From a checkpoint of a small transformer trained on Wikipedia.
Architecture: rotary positions, untied embeddings.
Training: a variant of SOAP for these matrices, 489M tokens, 7464 steps.
Each number is 128 + 24 x the weight over its row's rms, rounded and kept within 0 to 255. Layers, rows and columns count from 0. Numbers have three digits each. The size before them is the row's rms in percent of the matrix's.

# layer 5 MLP gate, 704x256, rms 0.227, rows 701-703, columns 192-255
096:116098105146165116134157149108127139181094127124155097139101151104161144147167135134105092154172130156104146133112142107110124177103112088122117130150179137139158150139105139107145108107172147
099:128134103117136105154142091123135150135175143092154174103150166112128152075155119151101128150158098141117151136141154096142083109199120144122124148146119118096160131129147131122117112116124153
102:128155136134115172134142153113117121169168090124156111139097118127130120146152108133169122121143129158137104093108112118116122127117126084093131140077100136097114122144152110093097113135110109
# layer 5 MLP up, 704x256, rms 0.243, rows 701-703, columns 192-255
094:130116079113171124100167158099156148151124143135144115131137126093139155148179062135128140153153169134147129164123155132129160093107115123090090125115166097131132120107109132123142165174145135
103:133144124098119101174126068121112098132121129164136134149145146130161169131181096125091147115150102174136124154153153115163154131119113116139093143174131146096153124132137125161107157150129144
098:097109085142138112089089135100141109111124112116069101176122130101121089136129123117111137106125126146116131136116167125100155137109187117176125080142126150166143106127110112174131160161124137
# layer 5 MLP down (transposed), 704x256, rms 0.233, rows 701-703, columns 192-255
093:129137161156132120163129145127092152131094148140111146119159131147130148101156131123104163117119115131153128119105129157098140093152141143143159152098076124159092125161105134161088123118140139
098:137137096107130116105148152151146102097125126088141171145110133116133177110116158179129148159157149153121140081142132078149090138120092160142148150136104148156144120093176139124134116162145113
100:120134102094152163154168144090101137115139161130164122087141151115122092107132084144105139132133170121121164148128091124152077106174125129124102106137149129128138081109108141106109159131134132